{"hidden_size": 128, "norm": "layernorm", "bias": "none", "learning_rate": 0.00906, "decay_shape": "pow"}
Each number is 128 + 24 x the weight over its row's rms, rounded and kept within 0 to 255. Layers, rows and columns count from 0. Numbers have three digits each. The size before them is the row's rms in percent of the matrix's.

# o: layer 6 attention output (transposed), 128x128, rms 0.0513, rows 59-94, columns 64-127
# v: layer 6 attention value, 128x128, rms 0.0411, rows 60-95, columns 64-127
# q: layer 6 attention query, 128x128, rms 0.0414, rows 64-127, columns 64-127
# k: layer 6 attention key, 128x128, rms 0.0413, rows 64-127, columns 64-127
o59 095:135115163141148104098109113131095118096129134114130127082130123093155121114125158109122161155132138123154117155096166152131149119145126130103106147122117131108119158176159146130102106123096126
v60 110:120109095108144109140116116137125117157125099079183145121154170088168187113134146115144144156127139103126142123122164113144138108158117147145143129149165084186149135127110124133109128073131094
o60 110:147130114115096140132059147124117157137151124142137184140139161114139139097137124146119122131132104089164132170118122096083139142101114129150129131163106147123136139133150107100097117167108128
v61 104:087158130156143157109131079124093136136123164153119116108112125146193131146134088136147183115117141125090102151083147144137135125077128130134133168131106119073136104153129150080116115101098137
o61 098:094089151078126125100125141116128082096108158107122137154116121162121114126117147165139157124089137114139131128123202120126115128114151120190129166124158105117171106136152109149103121123065123
v62 102:134094134183121100114130148066157123109128166147105095098091132107106137129120134086172116151124128131123150076118100156157121158143146154136110098160142103124109150144150151124117126137152124
o62 091:135121195151115107160098157136140160100111138150140137148129133134093121153102132115133144134153094142137127142158115144129108099119118160148145117116122116153116129137123157069122156139173141
v63 107:146129148100106122146144163143125141127125146163096126154100140143121153124107121089165122108133100126168156119085090111112099131100109129106160124108114092121104120127132108139087120175133101
o63 103:160129172178158135141092115144140110162130102119124149108091130119091123161140137138110130099110089106145136094145124144137062114158141134141147160116087138176138107164140149168133131081114104
q64 068:148122122136125113137099135149105177148109180138113133146131152074126102125159154139178114118154116153082124138109156137090127124148138135148078116087146143133124109145149148167111109160128122
k64 069:113115141100145129068102083137109146136134118107097143149130159128191141136121158086116116131109123175144149085154117100126132139116123116152114131092159141156133140156156141145120143159155133
q65 076:138128180126122118135085176131111113159119095093107137108113155111127084137166127103109135131143096141159088123096167147190124098147136119141116121122167118105110114141158157134174143132121127
k65 072:142140152156092132094100139096122150144092116113123117119140143112144127120156122121140109113119123134145087151161126131133125161147120083123113112064154148153133145152171127121150113136127097
q66 060:145130092172124148108141120108100138113119148126147142167157078122107126080145142134143133154098113111110132148169082148151136137102130146086138116136117118136139122110080133114090136133116143
k66 063:129145147089147133150157123160089132117107156124118120130118136158168167163127188153080132116151147076139128147118098155152174111145145109137164115150100097129088090111121141114111113134179144
q67 072:110138162122177129132123136170097114104145082133157129127100126141104122136118119136153098101115141081134145120158125117122110123139108119126135156072121131144113106105121135139129082174089112
k67 073:127137075115102150150082143122170139108175112143133116104114154151176121093162108117139112096100118138123116114125126112131109157128155148117056149116115113133115136107094120166117148134115166
q68 077:129081128119150149130159157107095103115125136140132143150165104181131126148118136113167130160185164167119134126106099117139149136090114164128119139183119107120147147162114127107120141128127103
k68 077:163132164148144126158121131117084166136131132164131140141157141156185082152153145156121139158145119109150118122113078122173129121135153112106137105154120073121108137116111150136162158104147125
q69 070:059143127158172149118130088129104127114172127124121133211143148150128102101123122157107135147117125143129132107115118099148131076129129125109149127096106098119102180138135134094076106072122129
k69 070:138101183140121095144145142124112130096164145117137109116142147148144145165109090127091188104103112127162067131133175142124130135094144120145107158137123164120127102069106094135095133112143138
q70 070:164120141140151130158118142158133140127134129092140139090125111137142068151157121135121114113141161110121101140163127105121096083143149080143125138125106133141116137131102100111148106096124100
k70 073:125130120105133140111104128120151134142170107148164138139141116131100073141148097117140193096111087144129146125132123123098105108123132117108084133114101121109132159094097097177153098093107133
q71 067:169103087141116096120193160103114129153147099151174105103119111123136099090152118138134146099143110136156141135177114130099123169144131128128103135107141110161142120099135164109097131141135119
k71 070:129125113103148141117116153146171091099116183174170125119111139132106103088131127107135106136149113083133158118159169158122099122119099142132092112100120148180135174152120137160169155147159132
q72 074:126134150137159145111132120119079105082149128128107140113105142138157104122148140103139092120165144169138149151143125168148157079136150104145155103195118110148105084106101133168136116136143088
k72 078:166159136147136120157152116101072149121171117108124134114147135149159099130156100096123159083107104094145143137144108133109112108152128129127106090123130109111108109150174121168129102078136132
q73 074:163101112109160174103128135134131152148146139125167127137096094118166149106125129139128131127066101102151160111147151097126126144120109111131092152107103154153136092112110059124145090141142169
k73 074:105149104138147188149152132123132116078113108121134174136148132153090153154105137109118120151105147128123157110117104064147120097087146167108135109159134104141133142148086141099061164175145149
q74 070:113113126112116130107150162102153133136146170149146150099136120139110100123113139112127166097094125113142159156159143108103151145095161124160116094131122157126149143100139106107169168150151124
k74 073:109109096091098183129176095108094130143111150125138156153089140130124111129111168151145097151135090124132129096111119119122146119094123159124129156178171135139137136118169123106079138163165128
q75 074:122122144137121085147087149129136161183147183128129112122150134159154140110115136107146137140141150111137125097132149166103100155130140138168071102154073136129157152186147107123142154100148174
k75 072:088106128114143168129132133115134123146135099136096135130110122117130135135117135149142153165158128125129158120112091100128108090115057144111138142136163126130131142135153117098149112136141139
q76 069:126128112138125197103179118138117109156139135119116139145136147149139140109095147102151101139101132173142166128135131121116123108111141099127136127108167127122101095114200121122173091160121155
k76 072:142148108115132118113116114167134098103169126103098100110118116141154134176109117099142094131085111122185129084127114141163164131137133130151094091156139126114116139094176129122072154147107143
q77 065:156098149113131171117115151111119125125145116106165146133116143100139133138159113132157096084116145130110115126190087165117137106095105126122135155136098125124108099116136114119140046110125129
k77 060:125190122119136159166128134130154127138137139148119126101165114163142096140172094135094177133102159146139139097129105114102090116119091158126114120122120143113099113189120118138133141136114162
q78 068:146151120130134107129148153130095129105153142106128141084105138121159147147106127147106135092138118132109143104163148112120148069174120120111142080140171101168120141117123103127097150157174099
k78 072:113116147168098151137154117140120106180144148098133147136157142128087139130138110146129118090156117108139105089105159144152152101166147133123143109074143149163139153111151157140112074146118091
q79 064:118105145118136096098123101112130106119170129179128168106177106113159107113129132124130135188159114152152089179111142111126123147158165099132154106158106137125085124096128166105108142126101099
k79 064:131160127132158112099126119135099133154118166127120162131113156136086143177153151118144146135098105145109124186110134114115105142147113131148085088162124193120117131133133143100174093093124136
q80 082:134079135103072107082121128122182127155123127174112081132105127082123149148135137141152142133148145166126103112122151159134145189090120126160118149147134151151154178139132155128134108160097162
k80 082:155166103123130129143132127151184154136086104126142142095107136138141135097125165113156122187109165144130129135141151103101112127138076131100128139153114143115144113175100164108149120139118106
q81 076:171129161112131102148130138107142168107145131111153162109143163133149116169101156149103117116124123133104093109184107109170104156099095090078134115094107155106104103131137128124109135120170156
k81 078:069183154171151158161108107102133111110127104115101084120134123124107136118154148161095149120120150109119118144113154102140099126131124129117113142134138112122095131138095087115123133127088114
q82 070:135137166126151173147132129105129121123148109096118143111165112157164106082176166129118125124099136129092189156155102145175128131129188091089133130130118137091138094137123119122139131118100165
k82 071:098149141155117089151128119098116127115120146121108110144153143122147103168156114184091116096113142079128117097129124130136147138115101103153113142119118129112093138117198074127107139132131143
q83 074:139177121154089107120122153156093116136147132128122114118174136142160139098130072139139185097150125147085128128093136158111141139134130106139116137093144160124126152130116085123145112122094101
k83 078:132102095174104117077136141105173123143101127147190096106106163096127134090124125155128140132092095077143163111124150122128123131131102138158090141098116158132157148107150118125143103081143155
q84 069:124172178168150110159111167115102108141126168137133140090138124077086122116148134117119132126127117125119129146112128129074156128127138097112105136122152132140121097172158117074166170138117104
k84 070:107113096118106110088108115134156108143156164132135097132147176103152135129111099087153125094128112128126150127131170126101160118165100157163121105130117146132145131137179126159114106130155099
q85 068:140146097180131128143113128125160103120144107135132160115122121120125128139159117143143149100122116101098145119099129064120086139154070120133125140116126138122119101160126136147139127155146105
k85 066:150105102104152123094093150097166106100112164144131160144121089117087162099121127097123149138163057165141143156104154143126137122111127145154113098083126112155115143105113127124127136151142115
q86 085:113137082143118125124147133097082103155132132100131107092133125149114100109131095146129122066104093113118153118146145098105148140148128154147127075139096132121100118112160127139168097101152152
k86 081:070083072120128131111162124120128156154136126114114114129096105106136151144122082091093128186146094107139152110109173122134156121136119129135108080108123152135149182092146103096146097128127125
q87 069:099124167146121076131151080140133098152130164154091142101138179141091128119092145106108069134131129132124130117110087137128122108143144133095172141115119085113144144112114151092080126145143128
k87 070:105131137170134077152092134180100096150135174105085118105099130118099109118086081093118129092123131124126091126119186119121089131134146150137134158129152175149157123153112128142141130104066127
q88 065:128139156159092120142097122139138111090117146123146153143115140180138103173132099136117145114124127144116109152139145117150166160122139130091150136125181132101081159161133119165145115113121145
k88 066:083135144106135147112146120147175168137127136111130105109145131085091126082116101139147121102148153121096095128108123125089136175119140127150095190131159158156119162125146126117090124131122126
q89 066:140142106073069116130104149157155115151124133103120155156130099137127174117132123143176082146122164113083132112172158138101095161115095145125125160138098140121207136115124165128087138157114156
k89 071:139129087143128155160057157134105116125140124129092135102131090129118126139128133160080104103138128125134135075131105115152142119101093126076165165157104110139085139146069124095114149126078144
q90 081:159095140124124141133112163122144153158159155123126139135114126128156118159153150120114131082184124099115082117123172124151162120179130127093098080135135077152119135121140128137107102134145119
k90 078:118145155102131146132128139084125154107131131102133146167140138141141143123153127096140162131123099142158085174126152077162132126171125091128115060112109122166118095146113159129120062105136127
q91 066:117093138125102132112113150136131089090151123137130126164114106177156064114120143153130158143087142187168150142144116130145152098090143150127143110112125121133104104165147141152139148099169131
k91 069:122159155117137105113137112099107169103104107124072149121120149159131103168117139114168120158136149126129100145151133141104105177133154148113122145120107126167114115160091127118100157164148169
q92 059:137128149123105123123158136128134096112139145112137096139169132094139135155167134157125126099117154136112091120114121122108146131118110107137162154150126134143151126088062148085145136153106100
k92 065:126159103147111112145089156131144129135107152143153122090124148128126104075139101151105167137094103100099170111108128141100134105116128087088088148109130121109158118192139115133104084076125093
q93 074:154180102119102142104100130156133098113152146108160100172105141159120113141130166103146148108171116087107124134158119100131108101155093146145152140119049115152113106130134113147152140114143115
k93 077:155113109125165172158158118087101122124130102102153139125100122166105128148097132151085158116177106159126135119119090158150177138100120119126160135125159095115143126114102166121125088105147139
q94 069:112090138139097092168139146150121151104141186130148099097156152117093110087156084130078125106140132096092110126172149097141073148124112141132103124112140146112168150109143096144108117106106154
k94 069:091106121119115150103082163157140136161134165143123103139088102125145111105101124105116142172138150097132130094142149094101109089121131110154103160146135163130125111095155128114162141143136105
q95 081:142124138111106125119124104126151161134116166164126089128135112131116092154128152139162091181152136184135103109146107126141116151105137164148144159160104108104157145126123149105106148122143135
k95 080:128117144120163138140116131150122102137084100176122149071087134139131127170130133106147114161164177130102127130158119151141128121128142152114158134190120136102097117144086179119128117143115104
q96 063:084093094144098136089115103108093121141107143183144098120085132181129138138094104103110116161161138139126120099140124149095196124129118132133151118158106120144114144141119128122123139131179139
k96 064:131102171137147125133125116120096122136115125118113091150075127163117117141139113119146061148156127118133114147120108149099115126172135105126174110135141130123134133090072163080118121137169137
q97 069:150127120122118092125143194113141163153085095151131184130127126184137126153129136144134128136146164149101126078105105126175129183121141154137158143113135097141143138143109121102087129144132129
k97 072:154116163131123155090118126146146099124140132147066158113116158120106067149127120128165141141147157145137120120097142109139100111139162136085139155131125135140114140151054148105153153106143117
q98 074:096158136109118107157136099119125145130109086150123142146136112107113117090135087165105102144105151111107146077152136143151089156116122190092150125168154133142118126131135158123096129161152136
k98 074:163111152121135129114133154145133142132133120152126136131122116090133149115127116101096108111155168123130116086143139156096125100123155129110184125151137174167118128111093101095140169148113147
q99 076:140161115156081133130121145136125106118077134145092158151146134100082149126100163161130131170144139159137140113122159110124143134051101159148119118143107115122146134116153106140118133137115115
k99 072:127100101145088158109126108141136118097095083121148122125110151175133123133142146111116113132181123146137162090141111149147171123073156126115184091138136122132110093110133171132147164108140092
q100 065:098106108155091119129113113135144168127155148089145100087114119148114106072151096151166138124121118144104090138125170137118088130121130125141091153066135128132147162102100150152113127101120110
k100 070:095116135151125158120113134129122144160115140081184156192127144139114132103110146101169104150134120117139160125122118104130146153118094120112105161101130137126151118114147151126163117160127129
q101 067:100092165134148096090121132147154144151124122150158105104148117133153092110139152123136143122094136145133118131160096117116105136131134113096122125169137105131162124139127139104210167075102092
k101 065:083121154140133139130123114097122116145151114167154091115099156133144106128146100104147116151109108100162141200143170140089118140157128105146144116159088084132128122168149114119173127118128131
q102 069:122138129161120131106101150162092148136153140153141115118057134137133131125171141134160130122132087113148145135144101121109115106143152141149177111124115105147128142136057171130139168164132107
k102 072:120116109135147133157122132147096093090145151131090168145099143143122075118098078104151142073144090145120131143141107168092079129116119160096112151055168131132155160156120126142124117088144116
q103 066:115142094144118159136081135132161109115141122097119093130096106143158105124141142119167093150185164141092112139096075155122159128145157148131162122158071113116121119116137133093147160107107127
k103 069:155144100118147091153137136135104133127150131136093142141135120141143106149158141116115143150102157109110132188150091138138138124162116103124176134107117095088108108162140126128168072104105135
q104 063:146146140090088093099171115093141154159109119129128133142137151116128104105118119120085111143114149125117152137112157135152122179112110118175086163122153171111141155122123116102112107156076165
k104 063:123138173095119136118134147084136133127096135121120138102144115094139093082109139118105095149129156126125155103157097080146101155129133156121161149156152145126126119134092135078149111127118126
q105 076:072120122132134118151122135107111100182163121098144107145125124132152127092138103138144128071102092108080105180126174126141128110125127146142117107094117128121131100100129141161176158143097114
k105 076:138149097083117122109123155094116132161146132134150097138081135136159169107128167141110101166104092090148172146119127152148101173129115109121125105098149144153149144123187104131100120114099143
q106 066:100107104156145120100129146061127127124138155132131129086100108137136116131147124137124103138121120122192166151172120128125172073146134126122102114168123113126160082125149112150149111138089136
k106 067:108127134121144182130159145121090120135116121154131105169115128183131088161136115095134110140124138149105116148152089123127156141139167166136143070114159129106074130112160114138126138143156156
q107 067:109115136120123106109150106155122105114096145096110090091155136126169155108113112118138111114068135121141117146136155112149137100137161135119143151101198111117153150107140139105120145157118129
k107 072:111160119142114093132138120165110135139125124149174111116109106077139133078108144126163111128113113097138127079175153096133155120140149159138151150130137158131108136114094139119107160120085129
q108 071:149124107131107126070120089115119143148129114131091114138111140109100164134145097118145146139119095119167130111125130155125108108149129125111144134099131170143119125109179104132128145120175131
k108 066:138113099166098139150139170168116132147107080089129149121107139113090153104121119135134105103111150152100091126147160157171155150114105143157153115127114136156143152121089111115105144159125114
q109 066:145144153125132092143071171156146120107143136120122084108133140130077130084135119135116080121142136117114108114145116106134116100112126125120136107115184112120123123111125111099149189126120142
k109 067:097174060123137126105143132131109084111176151101150095167124095108129131128104140103121138131124154093117097108112139135113152102155102126113117159083161138163153096119151120139129108140084138
q110 061:124143125105137127113118121121168167109126142161134154110117102097122123119133176094146126140178133130100108125108113134172101178106090125145125121145142145150092098106046106145135145146114119
k110 060:131130102128157131140147153131137121090149142090163167090112125138110120109156156140131120111102102129121118137128141120112098129116137111123111126173141118125175130174120152090141126128138105
q111 097:113136137112156143146090114124159130140178141121167115127120142100134124111152102136148155127136085108110160112175125102139113118108118113137065145110110168116160120168124098147115103089151126
k111 097:115113109116157206133127117099155152146119130152149132144114123153142164141134150153101140156125142120136159096143107156094135172069135121130093153125130122120168148136143087142099157157137155
q112 070:143133178126130151144108166142131126160109118128144119129121141184087148109131133150138120141153146150115170133147104137133160162120132131135140102155134121114099125171074156098064161119132126
k112 069:122150188117129099170111129120136121115156132124042127131104151128116122202124144101135113112152191132147096109093096160086123138151128113104135111148123133129119175121150181135144113111116111
q113 063:116130098122113147142112107155152119117124096089132107102146105156134132144110123133122133156131112111149101143120121096147113147141108081153088199116089119110107112127146129139123090157157116
k113 062:109143121123158134168095104119135144126110104139152137115177139146117139130120116135120105124114076121081146118150145133148160148105105120110120124103093162040144111134113130118126133115165136
q114 074:088170134124166126168162113127084073156140126135114128126116089145119121189161122117148110141169095149170100166119143132140128111107171159130190090146143125136108159145119139171129110138123092
k114 076:131125122103127097166091086141091162129130062138124131147165135105110096156154120115156163090088118156102112126113136164141103117158151159109146135126120137105133132117158109139136089114124113
q115 063:146112140173111114110141157141079129099108143148104131133129126121111114115135098113157152141109129134166115121167103146116150125148160140131176087126120094135188148169144122139183121102137095
k115 060:136100073147092171111135130148111146146140156139116116101088171109145101173121063146163126137162140138155132131112148115113185116111131137138105163107106145153105119122090136156143076134112135
q116 055:145156139140123128144119103133149081106081103130108109116103140116163146122132117127157141121123094137111091154131165182131131111172151150124118151100095177150117121157090100111108150142122162
k116 060:127132128153111139111176115169160133162120095148160121110104116064113138118134121146159145109177121130100144122170128125106114150141145125107140153092122112144153166163094135086166167125137152
q117 066:108132162122156126139126127103123106126130105132110113128113137073067095106162133120109104111144126098141128116133141099108135143164098124129094106119156121111101126174121111130163123108118121
k117 060:108073159095111108123122128074107135101167120148139099126138142163129111117108122140117101112114153171098131152121119127095144136131132117152101117130182159158130119135164102137140144132128169
q118 070:157157090133126184100146163127143100143108142164151123143142148154125132153135164118126113165110139137128148105117122146069120122150116174109098167082140127117117146128081129153145118126142139
k118 070:162095131124142150125124136134154137127126148118094139164111106156129101108072148098151113107130127127108151145100128118114117154099122178125172157126135073130130135165152141154124138126132163
q119 068:069116105092187164104127132070093110140163134108109128158132166112141131097103146140129117150112114121141157127128116114145100142105135157145124167132143124110107141121097115131137120138135166
k119 069:142101151126128144136137108140155113145115133134112136161138114118138139156094130118128103156096126123086134117096096130138125150115111146129167089158192121110118137106124141082054152146131138
q120 068:181107130086153104131137111142118164126156117139111110142129118121160129181130119106136117082099122105116127160137141171156132122169119136115154128132138120118108134113122171113152110112109122
k120 064:107105170130133121167126089132124163135109140120120096147153163123132142113151123126121086148120128130134095147109133088169104113168123119159129143121098134169106125081118118145121060147114130
q121 071:102140087139113139117139146120166125170137117135178144100144112130133150114112120125093206108119117169122119125176132112110153104107120106151084115091118148121149132129115089124091129133100128
k121 074:126113083102112157122157116119164120125130145135174100165092154125098134141110135161155105149166158107144143087127152131118115112127105113103086094147137150126167117106158128182091091121164133
q122 069:166158089158129124162119192138124150120132126125132127125117157105134106144154083108089115117134080102172130117146100139090124138177134144115135067098093104164132124153133106138152126144146112
k122 074:130103114126116181131104145136089075125116159105110105172138145089115135115136114129123141149133091146109135139124139115088119129103118124175122101079097139152133152139178094136138111103145168
q123 065:148132126098086104149086110116121131118138110160160199114126158165144114150159151174157143143137159168113172115120157109144098145125141132121144167140106142095129129165080119164168106153144158
k123 069:127146127130141129095121073167153137109132076125127137140093112132124102117103095123099145124177086108116124112136090138096118122100129163107074168141129101163116112180098112104137128125148131
q124 070:158134148170083122150129118151143154086134158131134145102120122108116048089132151085117165121115119138128112128140074163098105103142164118117120118126114134126101123117143137108136153130156110
k124 067:129104094136141161110128098126148116098078174140140139142103141104102093161134084135124119087155137107149112175092150127097122132147102137142095098154132152141146090133177158154169114142161109
q125 065:127122111120106094142125162127140145130082165135162108088123126071148095087135121121106122114062122145109129130132140108079102123151125129140088137127108146093139145128116143123091120096140153
k125 067:122115123096110140112135108126175081129121125167137172114096127068164125129098119061145087126141117109123155108151153073132161128117172148146134125134139166159160130127122113125120151150144121
q126 078:105118108141099145093170133104168086129129181130156137116122106150122137136134157156099154187127096146178143151080143169131135127096130108148110146098112177115153156112135116156134142118132139
k126 084:137145127136147112110128099166168121149081127095141120157105125143106118131152164110151112116105092113088116123133117146145136140111115147120112120150122143129125120135174174085125136139149115
q127 076:154123123160125171130147123093106128142136158167131138112152089124128151144109128130137140128128151135123170071123117109144115150073095170123124167167140144146118138126071121153120120118110125
k127 072:090142113148153148146160100134124126132092077176127134148135110132149134110154163095106106142136153111135111138110110118163144067129170133101153089116160080183142136097083138131098136108154108
v64 095:152146137109125168146141167096092167142184104127086171113146154121106131120092166119129146115139100157113129085155148153135167165121118113133091108137100102165124126162113130118110106122095131
o64 099:155138146163084071151139116157120110114104114150112081087122092149123105141156121119084110144092158129119102138154120093125077109112122170129195137126134101152131146103126141135135119131147120
v65 098:111174137138146144121068095146128150121131122108136100113136121126148171148201101152180140129134124154148137094093114144121107110126102089116122123133140170130131143115126103151117116094161122
o65 104:114125123137091119155129126128107136093131116138117090155146151127136138105091092116115151120162131117134116146160120132184150109109131166152137086161131130080096123112126093120127132137109155
v66 089:111111122125168140123145149066158067142138126125146142146154095163139167111108136124150109140132149120149108113078146131152119125141129131149115127145093172154126107128135120154129165109099141
o66 093:129116185102102121142102104163147109117117149119149129132118122112154119122095123135156163123116146125089119133151124083125128150120085096121123117086147154107144159127141126050142084149147161
v67 110:159131168122123127165108116143158148171116146158117117141124135109120125140081153119104095091130124116122135080138146102123091120160099189103139112125130073134107098123147149144118109138136089
o67 118:125135076144116155095163105124109105181130117126165158133102126150133129137130120139094117185082131115181150112121118125095136162121157109129123137130130146146134172140150097119096106090126173
v68 089:149126153126125111149150158161118153143157104139093122127160154117116096099118141119107144102165090199115111146151141106099119158132118122126085142109148189123139136190141143146120152111171150
o68 091:123163145114148136126127130132134116113144158103135142137099079127108118162145142121111140131094122119173119160179126128141148117125192135159179092158150064111092147144128165141112134105094109
v69 087:098131123100172109124135148148071100105126161108111105131140149157123115136138078099164119157104159153125108122118107160085124129106147124121138134132147143115123140145137117135138081145149174
o69 090:120121126113117148117091114148112128138152118138104153112087121119175129126095134097140148088148120125124125135135133130173125067160131129129100159125131148151141090120140131106137143183130123
v70 094:156129167110151141169102130135118110137152166136105149124092189158150129086095094142151144123119080113118146118181124120110131143111112130127115127127151137101163108147165138119119150135106124
o70 103:170186112140152107143173121153102118076106098142106128135133113109121099160161165158121140093163121134139134122121144142111145109177157142117174102144145113144110114116123129172158084143149097
v71 095:112148185116127092154144120078089116150124146160128142121121102130126142138089107134107147125124090167092116083144167121142150113109103096129124148175103144130095117138161122096116125140117132
o71 095:114156118149134144113123134167160084092084152154139136130086103112104088143126137102131144139123147162129123151108109147144101103113166172158132145084133137116152150116134131143113129128123160
v72 090:120120124121121092119117167082118137125119157121117136118104102145126120096103098119153109153123076130124089102155119136145093089132084075121127116152173130114153161108139113143110117129118096
o72 090:137143088132112158150143066157124126051102115129114122123093117118089125160092164137126167106147163118114145104096098081144163153090127131132137155135142112100129114118136160139107121143159120
v73 101:125114067140147105079099126163093142085166146120124144134159107150140153146166117159179114161147117138077145119085097126087103133131182124089143101128114136162145123149139106169132115158158141
o73 102:101115189116116129157123132107137134130111087129116101135113158100105121126115158127110155088150122122125091111121163171153162141118113103138130170129134158159118131110136148111142144135130125
v74 089:124160135091133140099155104138126139166106157104123193153168122114139089144128078138186125087164160105134140145103127184099096115166141143119181104164147121091159160126116140122132140115112119
o74 092:128115111150155135136135100152096145090126104128115119128079111114072141110128140125094113126132061115155142132160127096129171139123112108126081085045144143136102140105147106160101097175153105
v75 091:061098157130135134114123112134160118120103140110162123132149144122145067176134121134101120129118088139109126075112154085119116119135136121081089140159148145143155145150132129159140152133173137
o75 096:121159140119167151130117128104178126122144112111135127139090112120083156103150147154142122157171123123155078166139146156158147121126149103138135124116084128061094142118089127082101152142127139
v76 102:126121194123070149134144160148125107131143125119155084129129167126180126104127111111076156142152109153145142105123161107162128095149120153142147124153124142140093102146162111130113120141155099
o76 106:097128145149174129112116110111131119107137123146159189133101085143130149126140139123160109155148129099094117149171118141132108115075139110138128156133112136122161134098119108103084135119120181
v77 094:102150168094115112139088124153135133136164143189170128123096107148140123092134112110109111143104144141124133117172141110141136075167112130123173116127109163124142078154172141120107147153152168
o77 097:142143117124128099079127105133148094101120089128144175149116154115115067182121178113162167132113085153148118135095142152136102158098139122124120179118119151112108162105166152125128155119135110
v78 097:122111148109114133112115144166125108099124122141134119114146138137163119095129107153160156129146135168145109135136117178101131142105095109102111133103149122077148127150153124132120134130166156
o78 096:099177118130116125141108132142122108095156106099115150138121106156137127115118156159115126142146105145122140114147148127154148105156152142140174124158087129104124120120108163120126155125085108
v79 107:112140115138152118136104124165101176112170104070122090101094128135127144124143114161146140119113110126165107172086130118109094110084108098113129161106135132141147135135111140105107147108129171
o79 106:107095174111165141170119108100096099115112166146130121141140146137135091133137121073163111143126128126099161147146086134135123092135143157113128114187121107133114096146134161141157138111103126
v80 082:147148141148088125152118143151126122141092155114124131169115132096122104119099141157101171152166125147135167110154144152135111124189116113122142141157157149116110135106134120098135104127136139
o80 093:088108134120137142125140120134106126080138144162170188119079136179149160111099135085117098160132084110142133146144118076120120097097137134160143105107123116161144121169136093128093152147153142
v81 099:152133194124148118118114127111120168179167129179159116133126140117108130122068115105105105143149108157117128059166157129167135090112107137102155104155118061132112109147155110125104146138114118
o81 097:099136104146086145114144073110140115130115172127125130118075111130157105134142164146121116127087154135152131139081169133112133153161145131153135141126104140123135134102135135145139054130136154
v82 095:172110155137135161089168119142168098144112124116101101130136112164101163135164120130122148096134163089136124135142118159109136130164126160108157133102109110138121141119129114122149131103150102
o82 112:075130120138126144143149134079121131123165147127156144134131143126147133114117117124062153106122149118092137124110141093074122148116122101102078115130168111122166116074136078125073108134092144
v83 080:125121087104133120136129149117153170067131114118107097123150158126121163137153122097140105156110134168132140162142143068096111099118098148152108129136089157141093160124104184136105088129112164
o83 089:104114091132162117141175135144087086160085165123140127129117124137170126094115138115136131119113142127107139141153130151119136128109174118160158161191144086131179087152110110145174126088095097
v84 115:089144139118122105137056107139123117134149139109144097131099161112137092094157128160089143147165089164118122142128157076127138105135125157100087164077137130152125107196112129172100170127110191
o84 114:148118159126148143096125131130121133106129110152132187139143148162142130132120150109136085132100136121140138126113103160128137136149162121137174078136113094108110125074125148062130115113107111
v85 091:103144114122167125118156115112143120093089122156133115177073095090106143142134148137136077124105116124132108146148109111143107161123083171106121101121130107135143124158089163143134120135147139
o85 099:153121093119099133126113143091168086158123123091101162087165112153120108153165153107129156142085141144162124105094083117117185145116112094116118158138119166098117134154162140090145148128145130
v86 101:137092160118145135128141137127140114129127154093121120114090122112150121135114105158107145158106087119114123141123095134140162150161103118162142196110120133096147154136113148103103131121075090
o86 101:165149144120161132140160157150101099096142135176144148114128125129111087140160121130096113115120165146115153122133100127093088103101164113115139128144155089172134125124105106143120124131115088
v87 096:142148091091094125101171151124106115143113177152122165137166117131118121132155109088109161129126192105138101095155137168116139162135110104107166110160126129132122148084117105121160125165120111
o87 096:152119116155125122131113110120139114124110091086100160107100108167133168132118142173118132119121088082135153136122086094137085134107112155131122157096152124133152138145153121123135174113171141
v88 097:133138110123098133117175115143147114078089095127135120131138110124141137078114145122133122143149132146150099134119126092163121111111156164141144100105121147099094104143141150112117091118119167
o88 098:094117092117161165145113163146141133155118140098167095122114084124173146152132118107173119131125135075121135121130108116106145106154102099183140150149079125144179136128164117129140123138107112
v89 088:148137054180130125106154148131120123143145090159117138155157099131089132136108144116184145088115091109119135142120127125093143139109115144115116093086151124127115135108094139170150111136107124
o89 090:079142112146138143155154089118106126172124144105154095131137146093158149170095090149104127127149134107099105066150145099152172140110140140136158084144112118128107123127174146118130120131169153
v90 102:086157098104122079119081168131086089131141142187125148154186126141152103100141131123129165166123102195141140124131140111146147144111154119141087151111106161091122128151137121103093122131106155
o90 103:114132110104117121131134084201149141131112139124127119117104155113129124140101134163170097113142156143096119145147110159112125136150122175167199138112148128131119132120148159137147091174154110
v91 091:147148168131135110109112067147123117170155125152163137131113133121110131120123181121107114142138119115145107096128132144135106094143128134084152138152116137086156078102138137116135150132141097
o91 091:146108086117141170062161163087154131107127082102182171142131121107132127142110115146174129129125113125161117104077114129133132161103100123116105098092115153165099161127123141133129136154157138
v92 096:171153103087128117153134116138113132123097118117136175156117130129108133142115092133102100141106133131148122101113108158155113144169144121140169115134144103128172140116150106114099104142112126
o92 105:117124102142121148098137146098129098135121157134131107078112137129105129072091127130156127098102092093128188097157146121040099106113116173112110154107152140145124141127125132132149149125139153
v93 113:157134125096138140092128125098124082144124131169106227085127105141165176124131110115125152130085122148148117103141162147149130131117170143158141105156118129078132151149145119131122111139151123
o93 119:087193097144115141118117121123138116106149112110105051123148120151125136125110116151148152105145096135131163110164093135147158145116129128142136169092119158175085147096144133170124102157135117
v94 091:123104148112125108138128114123153158179144149147170142162088099137112130107138160116143059111133119110126087125164080170161127134100088121101205146103100115130149131176144093132130162127128126
o94 102:164147160172141149093104143101150115118135133095079130110116150120123092168139157171093143166098139124150138099087119104135119132150140073120064144161124147113100137139169153117189085112168098
v95 110:102138139128144117118122124145110124110129149139120110141160149121097083167144139137162110114125144123130117084170161158085101124106078119101153108102117132134119132099141132178117116115143145